Weights of a small GPT-style language model, trained from scratch on English Wikipedia: 1.19M parameters.
Each number is 128 + 32 x the weight over its row's rms, rounded and kept within 0 to 255. Layers, rows and columns count from 0. The size above them is the row's rms in percent of the matrix's.

# layer 3 attention output, 64x64, rms 0.17, rows 0-63, columns 0-63
size [ 86  97  89 111  95 117  96  95  97 102  90  90  85  99  97 101  96 106 102  76  97  94  90 109  99  96 100 102  95  85  92  98 102 103  99 102 114  99 109  90  95 100  97 102  89 105 108  94 123 103  96 114  91 105  90 123 118  88 118  93 124  95  92 106]
[[141 124 190  99 110 110 142 154 125 154 110 121 227  61 104 154 145 119 159 112 133  85 134 136 146 111  82 142  69 163 159 111 131 153 140 137 122 123 178 111 140 178 138 162 105 106  96  85 123 121 122  99 120 102  27 141 131  86 154 165 167 108 157 123]
 [ 68 151 113 107 122  99 164 186 142 139 109 103 141  49 152 136 129 142 145 159 102 154 155 132 106 106 115 124 129 134 161 135 202  83 115 127 137  97 168 165  92 184 157  75 117 104 128  50 138 177 149 140 186  97  96 135 121 120 152 172  88 119 164 144]
 [154 164 134 117 140 157 155 128 171 164 123  96 101 110 115 141  61 103 140 116 141 145 105 138 124  81 125 138 146 147  89 149 168 124 186 114 126 124 136  87 102 120  91 146 147 190 138 133 179  83  89  54 101  78  78 112  83 161 115  50 128  76  93 115]
 [173 146 122 169 110 176 129 133 120 118 131 140 111 118 133 126 104 144 129 147  81 113  84 131 163 108  73 170 103 143  88 120 114 110 103  38 168 155  82 131  76 128 132  76  87  66 113 116 183  94 114 172 125 113  97 165 137 109 125 169 118  96  60 168]
 [148 154 185 140 161  76  98  73 120  90 119  90 159 197 181  75 158 168 162  92 141 158 185 140 164 116 120 164 137  92 116 138 130 107 135 143 112  63 170 152 105 114 124 145 148 129  91 138  61 142 136 110 134  96 162 126 181 137 149  78 157 158 132 122]
 [166  87 117 163 115 142 132 104 107 124 119 182 126 103 145  79 110 141  87 142 158 153 112 172 128  80 127 115 144 117 102 157 124 116 146 118  90  94 161 161 132 105  94 130  78 124  90  49  84 139 157 173 139 121  86 116 161  95  13 169 117 103 145 109]
 [123 132 162 217  80 103 156 111 108 152  95 127 138 126 183 123 163 152 185  82 142 161 156 109 172 157 115 125  91 132  77 126 147  59 119 135 147  99 152  82 107  51 103 124 159 141 116 181 125 126  87 144  92 112 109 153 168 170 100 111 149 132 103 145]
 [141 137 131 138 107 105 128 138  83  94  93 151 132 132 160 119 120 117 172 177 125  77  86 189 115 138 128 173 140 161 152 153 111  64  66 125 174  57 152 175 116 147 105 123 106 106  78  59 118  88 126 168 170 103 139 112 156 136 127 135 138 166  83  78]
 [157 110 108 148 116 134 113 154 151 147 148 115 189 113 107 100 131 120 182 134  81 128 146 159 100 126  98 139 134  78 149  97 151 172 142  75 157 161  51 112 142 131 112  85 113 111 141 163  96 144 134 146  83  86  32 125  75 121 158 167 118  53 129 116]
 [156 133 143 151 166 117 123 114 131 135 197 161  83 150 109 174 123  97 139 155 164  80 147 168 105 108 132  87  84  75 157 100  82 140 235 111 114 157 133 118 129 110 127  82  91 121 113  81 121 138 164 102 146 129 137 130 153 120 131 171 146 127 136  38]
 [ 81 105 131 186 163 154 119 107  98 137 152 155 140 124 184 141 181 122  88 101 113  83 112 138 108 122 142 140 137 130 167  69  81 146 113 156 176  64 108 150 172 151 111 113 147 152 181 140  42 155 132  94 145 108 133  86 171 136 103 155 143 105 134  65]
 [173 149  89  87 110  90 192 112 178 162 135 151 117 118 132 123 118 151 151 161 200 122 159 185 137 130  96 101 153 107 104 130  99 199 130 137  72 127 119 161 136  90  97 146  78 161 147 207 137 114  76 119  59 143 119 142 129 138 120 130 137  83 127 148]
 [160 114 173 149 153  77  67 153 138 179  78  73 171 100 148 126 140 119 106 126 169 139 125 130 149 163  72 117  98 145 120 111  94 146  73 138 144 102 153 129  82 126 160 110 204 154 115  81 144 106 134 188 123 137 169 141 152 170 169 117 127 151  94 187]
 [114 110 115 118 132 142 112 196 120 103 117 125 127 124 180  73 129 136 108 184  87 139 142 159 127 181 129 132  78 150  65 114 168 158 124 135  78 159 149 117 166 163  83 184 150 124 124 147  39 152 150  89 164 157 144 104  75 188 128 125 136 161 144 145]
 [149 112 187 200  99 113  65  75 147 117 113 155 109 112  88  78  93 126 137 182 151  93 111 109 163 135  82 174 142 201 142 135 160 102 149 122 137 173 140 114 142 101 132 147 127 134 131 171 162 157 100 171 136 120 164 133 119 182 152  75 128 132  96 182]
 [133  93 147  83 194 109 134 109 151 143  82 110 156  86 176 122 107 145 139  67 105 105  67 131 127 152 129 147  86  64 139 143 108 133 140  95 150 154 137 130  86  86 139 122 105 169 120 159 133 170 105 218 127  91  88 144 155 153 116 124 124  78 196 129]
 [117  91 118 103 110  99 144 196  81 149 113 147 172 116 134 103 131 107 114 141 154 113 157 174 119  83 150  94  78 110 148 109 120 110 201 153  88  79  73  83 140 141 112 135 136  95 123 121  90 159 178 169  87 129 118 102  51  53 118 133 122  91 125 136]
 [125  93 161  65 132 106 101  70 110 104 119 118 115 152 137 114 186 138 145 153 151 130 132 115 203 117 110 142 179 115 124 161 151  74 110 151 170  90 128 177  60 129 150 153 102 121 123  85 163 141 158 120 193 156 182 146 106 147 180 166 158  97 159 151]
 [119 132  87  97 110 160  93 167 172 149 101 128 140 147 131 146 194 121 138 121  67 158 128 137 143 152 102 140 194 149 121 122 127  99  37 129 175  89  99 107 134 168  95  89 127 161  61 139 124 110  99 136  49 103 153 121 125 138 118 161 129 149  79 172]
 [108 141 134 124 153 124 107 138 101  46 169 106 133 134 135 160 159 107 166 149  94 186 116 115 132 170 143  99 142 104 196 155  77 192 154 131 146 135 106 166 143 141  79 119 130 110 143 112 190 137  62 157 143 102 132 125 106 121 178 168 135 160 177 194]
 [127 121 150 126 106 155 153 105 111  98 120  69 133 188 125 145 189 114 136 153 204 165 144 134 110 111 141 169 121 116 120 150 132  82 170 169  98  61 154 144  62 144 152  82 130  87 180  67 100  88 125 108 156 150 185 125 128 115 122 133 142 157 167 163]
 [142 108 157 144  95 116 125 127 136 134 211 162 153 171  45 170 123 119 116 125 125 100 138 117 133 118 138 112 123 110 162 140  82 151 148 126 176 139 109 140 110 121 155 145 100 109 216 152 136 189 156 138 140 162 196 130 147 123 218 144 141  86 118  87]
 [ 84  98 112 134 103  95 154  83 126 185 170 151 119 137  89 104 112 121  55 160 184 126 160 170 140  85 162 100 119 129 122 129  93  68 141 118  90  70 166  77 112 121 135 178  89 172 136 137 102 164 137  80 161 147 139 104 109 139 118 118 140  78  84 167]
 [163 122 118 132 117 143 149 111 116  93 154  95  82  90 164 147 115 171 120 108 108 138 115 110 120  70 190 170 136 127  94 142 150 159 155 137 117  98  53 133 150 109  98 101 107  94 124 161  85  44  92 108 106 162  57 112  76  89 110 131 123 142 186 160]
 [120 103 150 132 132 159 132  60 106 136  83  98 140 112 113 129 119 166 157 141 165  96  84 160 182 142 153 179 157 109 110  98 185  90 127  84 145 118 127 131  96  99 186 100 155 141 145 144 128  89 108 165  90 144 144 173  78 130 105  45 153 196 160 132]
 [120 107  78 135  88 134  97 205 150 134  99 164 133 177  26 131 146 122  93 207 105 167 120 139  77 135 115 123 154 176 120 130 115  72 113 162 124 110  87  95 132 168 130 118 115 132 133  95 116 173 139  82  86 108 117 120  77 150 148 129 111 155 106 133]
 [103 145 155 246 149 174  54 127  84 139 152 137 125 155 102 103 156  93 119 158  95 132 107 107 150 126 130  89 118 159 127  93  87  51 138 116 188 131 103 117 120 136 160 156 119 167 178  94 106 172 132 112 127 125 166 134 126 132 130 154  97 124  88  99]
 [131 120 144  87 147 145  94 111 134  89 195 102 142 100  97 177 185 151  96 134 177  97 125 105 160 133 160 116 163 153 157 164 105 157 126 142 189 121 145 180 112  84 135 168 151 123 212 144 131  59 157 131 106 161 172  92 170  80 124 145 133 131 150 136]
 [198  72 114 118 121 130  99 157 148 127  79  94 152 119 133 103 154 119 152 218 127 121 113 114 133 141 103 136 122 125 102 108 133 137  78 115 140 161  57 116 103 173  85 145 181  69 171 120 166  78 126 172 159 135 147 201 114 137 122 169 116 136 127 167]
 [111 124 129 103 118 117 100 193 132 103 111 169 184 145  64 128 100 100 113 163 158 137 139 133 112 208 138  82 177 121 108 180 168 138 118 120 152 146 142  97 160 138 112 177 117 165 130 181 197 158 120 121 108 166  89 115 122 126 152 107 134  81 120 204]
 [112 166 189 135  96 119 125  73 143  78 165 131 138  93 181 138 131  83 127 107 143 125 132 133 139 144  96 124 118 153 156 163 153 132  95 111 159 126 124 156  94 142 137 162 116  99  77 117 149 161 143 100 136 192 193  75 174  94 163 165 167  34 111 141]
 [ 61 108 143 156 177 131 158 154 117 127 119 145 100 156  73 166 173 121 144  75 108 151 148 147 131 157 126 127 139  84 111  92  85 137 123  99 168 135 170 111  90  88 167 113 119 200 128 143 108 176 156 101  94 102 125 104 150 203 123 133 157 185 159  71]
 [ 72 124  93 119 160 120 119 134 103 121 175 124 162 141 138 174 177 101 152  78 131 140 138 176 101 121 124  97 131 139 104 109  47 175 115 150 110  73  91 188 101 184 130 100 156 148  94  92 101 179 182  94 100 170 142  99 141  77 126 103 133  93 141 133]
 [ 91 111 173  85 187 181 117 148  87 159  71 133 170 184  75 159 106 153 138 149  84 136 117 125 114 149 160  85 162 113 107 139 181  99 133 107 161 155 168 148 102  81 156  77  92 139 161 145 156 147 176  89  95 151  81 138 119 102 130 135 114 164 161 121]
 [ 97  86 132 160 159 102 202 127 129 133 156  89 102  98 104 145 133 140 114  69 139 101 117 137 129 147 135 182 121 113 106  76 121 146 162 111 158 155 122 121 119  63 192 156 117 198 146 144  96 184 121 173 134  57 123 151 129 194 163 115 164 153 113 109]
 [148 132 108  73 174 101 150 170 109 109 145 142 105 102 124 109 127 111  85 133 138 116  99 147 124 145 120 142 121 194 104 133  94 184 112 199  82  86 208 127 170 166  83 125 170 176  64  94 116 141 158 136  93 138 137 168 106 120  95 108 138 183 118 152]
 [101 181 147  94 147 147 130 128 153  95 126 130  77 157 119 118 132  79 148 136  84 134  94 116 118  73 128 102 120  69 164  98 120 189 144 150  93 114  89 163 174 179 132 118 143 143  65  90 115 128 183 120 149  99 163 157  82 106 150 150  46 131 125  79]
 [158 158 144 150  50  89 120  99 140 139 108 113 145 125 113 115  40 173  73 174 166 173 122 150 123 154 136 115 131 120 114 126 108  61 146 137  83 118 153 172 142  98 136 106 121  86  63  41 138 112 140 131 105 139  96 160 166  96 114  96 141 135 141 105]
 [159 163 143 163 125 100 148 181 120  92 116 143  63 101 161  72 141 155 104 120  86 127  77  86 195 116  88 108  87 123 135 121 101 162 119 117 146 176 111  74 133 103  85 169 113  66 121 143  79 147 144 166 173 143 106 123 110 119 155 186 122  99 167 111]
 [165 118 138 137 158 116 145 124 107 104 165 140 131 126 139 100 125 163  78 128 151 122 168 119 158  69 107 168 174  70 101 136 120 202 194 115 130  56 124 127 150 135 171 166 112 124  96  99  71 135 121 199 154 165 128 152 170 167 116 160  79 157 149 127]
 [ 89 153 115 123  93  96 123 133 128 148 136 179 120 106 116  99 102 164 150 140 109 175 131 157 117 132  93 138 117 123 129 164 174  91 132 101 147 155 161  97  90 122  86 145  64 129  68 127 115 217  74 104 140  98  72 116 133 156 100 157 128  35 137  87]
 [162 101 115 200 130  95 128 154 149 156 145 105 116 113 112 134 130 118 159 143 120  92 100 152  91 120 103 182 147  95 146  57 112 193 131  63 110 154  92 145 145 108 121  80 126 168 145  88  92 158 130 183 124 114 159 177  84 191 164  97 152 178 137 134]
 [113 162 130 102 139 120 140 193 141 125 107 175 179 157 227 108 142 159 101 161  93 123 132  95 149 126 114 102 103 117 158 140 142  98  94  96 187 139 140 140 144 119  71 157 106  97 133 111  99  68 122 167 122  83 129 103 169 106 106 201 150  94 169 101]
 [133 182 113 113 122 189 120  97 175 143 129 161  81 111 172 134 109 126 108 161 121 126 159 137 147 128 183 123 160 115 168 115 170  76  68  88 197  93 171 146 131 132  90 175 109  83 127 141 143 145 120  73  93 147 124  90 158 157  57 150  96 146 118 106]
 [138 107  58 107 134 162 120  99 130 150 126 133 149 172 149 147 125 128  98 116 155 137 119  81 138 128  67 147 129 131 118  93 114 183 152  79 172  93 176 149 155 167 184 142 118 169  85 170 155 147 155 197 158 168 169 161 130 147 112 128 195  98  91 174]
 [ 89 160 130  70  82 103 104 115 186 127  99 135 128 177 132 117 111 104 127 121 118 124  86 133 140 126  90 200 134 126 113 159 178  74 131 183 109 136 142 156 128 182 182 113 130 130  52 125 130 132 109  98 187  74 158 162  62 153 133 126 114 161 139 156]
 [115 125 126  99  91 159 151 124  95 153 174 136  96  97 112 146 150 137 108 127  81 129  94 140 139 118 100 144 156 154 137  92 111 128  59  72 163 115  99 137  99 141 157 103 133  73 142  87 187  41 147 130 104 105 175 117 114  53  95 171 103 111  68 103]
 [145 141 169  83 100 172 100 147 113  84 111 174 137 137  95 165 137 158 139 146 159  88  83  94 122 126  93 136 185 122 130 179 149  96 134 129 124 102 138 120  78  86 158 162 114 145 156 171 140 123 102 147 144 105  75  27 121 138 125 140 135 176 187  73]
 [172 149 136 140  95  59  96 149  65 166 157 142 130 129 119 121 122 129 118 162 144 107 162 143 122 115 163 109 125 141  86 136 131 113 165 177 113 114 161 143 142  92  97 102 165  81 157 182 135  98  79  21  85 121  97  93 117  86 137 142 174  93 145  96]
 [174  80 111 147 107 179 153 155 117 140 123 160 179 119 152 101  75 155 129 116 121  99 148 143 150  95 109 114  93 180 110  64 125 111 146 112 114 166 116  94  97 134 143 114  90  93 131 106 146 161 145 183 107 202  81 101 193  56  98 104 126 121  83 123]
 [165 108  89 174 102 109 124  72  72  95 153  80 148 136 119  83 110 126 100 174 157  82 159 141 141 123  82 100 142 158 100 115  88 133 144 140  83 103  84 141 189  93 124 173 183  88 132 104 154  69 156 130 150 151 200 124 156  91 132 128 132 127  97 147]
 [ 73 127 114 135 141 147 117 130  96 138 136 145 155 132 135 100 137 109 136  61  91 109 160 153 115 141 109 154 103 119  64 124  88 125 136 144 144 136 150  89  74 106 122 145 108 143  95 174 172 144 179 142  63 183  85 118 153  42  85  82 138 107  93 193]
 [116 118 133 134 167 168 114 121  53 152  63 110 170 160 167 112 125 183 117 108 123 126 172  58  91 145 146 122  99 146  65 122 133 115 155 173 131  94 194 125 138 126 165 135 150 127 148 114  69 170 135 101 121 159 123 142 165 153  77  87 108 133 120 191]
 [109 133 108  82 131  59  81 133 129 103 109 203 177  88 130  76 128 130 108 161  93 135 138 110 162 103 124 142 121 164 120  68 147 181 142 132 141 176 177 126 144 105  50 113 183 104 109 195 142 136 159 150 145  95 116 103  91 107 157 152 129  99 137 112]
 [185 158 187 123 170  98 129  99 170 108 156 149 123 122 134 136  86  73  98 131 143 102  87  93 173  91  80 126 120 157 188 117  58 149 119  90 146 160 176 148 155 111 111 169 103 134  89 177 137 136 139 148 168 123 140  77 109 167  76 159 145 117 148  92]
 [114 109 122 121 158 114 153 122 155 108 133 189 129  87 183 154 170 110 134 113 146 106 123 158 164 167 122 146 200 151 137 118 133 118  99 144 177 170 127 192 142  87  75 108 148 109 125 133 119  52 111 120 121  54 187  95 169 122 140 117 188 144 141  83]
 [165 186 132  78 147 158 208 124 127 132  88 114 132 148 131  92 177 121 108 113 120 125 102 131 159 109 146 138 126  92 136 143 133 141 122 108 126 144 151  66  86  97 135 228 181 126 156 125 123  76 140  93 130 111 156 155  94 137  65 149  91 103  96  68]
 [141  79 141 163 135 119  94  78 126 120 160  93 144 117 135 105  88  87 154  84  96 117 173 173 145  73 103 134 116 167 145 127 129 157 121 141 109 135 112 164 143 121 113 205 138  94  60 115 118 193 107 136 200 126 169 101 163  88 162 144 159 163 163 169]
 [130 136 112 132 155 157 166 152 158 156 114 146 114 103  94 128 119 108 164 129 118 124 134 152 123 104 113 115 139 179 196 166 107 120 132 145 102 183 199 117 196 118 114  92 160 134 139  78 176 116 108 118  75 144 102 131  96  95  66  62 114 204  80 123]
 [130 168 119 108 147 133  58 134 129 106  85 130 153 137  90 114 186 138 163 127 110 160 143 106 130 151  94  65 123 114 141 161 143 152 107 159 140  97  86 111  88 178 165 165  87 102 116 142 213 126 181  94 148 123 158  91 106 149 169 159 103  56 116  89]
 [159 135 117 144 147 126 135 116 157 211 153 137 146 104 136 105 139 110 111 156 117 120  96 127 129 122  97  29 122 160 114 138  82 128  78 142 113 113 122  86 181 131 126 135 146 200  95 103 156 155 102 123  98 100 128 123 111 175  53 189 119  93  66  95]
 [118 128 119 167  87 150 164 144 116 105  79 120 136 141 139 111 172 195 129 127 164 194  86 129  98  81 123 107 156 145  69  95 168  92 127 143 108  67 115 137  46 158 177  72  93 122 130 107 140  56  99 133 125 132  93 106 141 135 143 161 127 109 157 112]
 [155  70 162 185 101 127 142 197 116 146 147 171  64 111  81  78 127 113  87 126 141 148 154 112 128 133 155 131 136 151  91 138 124  55 176 118  92 148 155 111 115 157 148 120 169 150 212 129  88 123 112 126 128 156 144  72 111 145  84 139 167 155 126  91]
 [180  93  93 115 114 137 104 129 126 179 118 111 108 133 174  78 150 170 114 163 131 182 172 103 132 111 127 163 105 112  75  80 140 130 113 161 119  98  37  95  97 144 164 182 144 197 162 164  89 107 110 111  83 127 114 151 116 168 106 137  98 109  94 139]]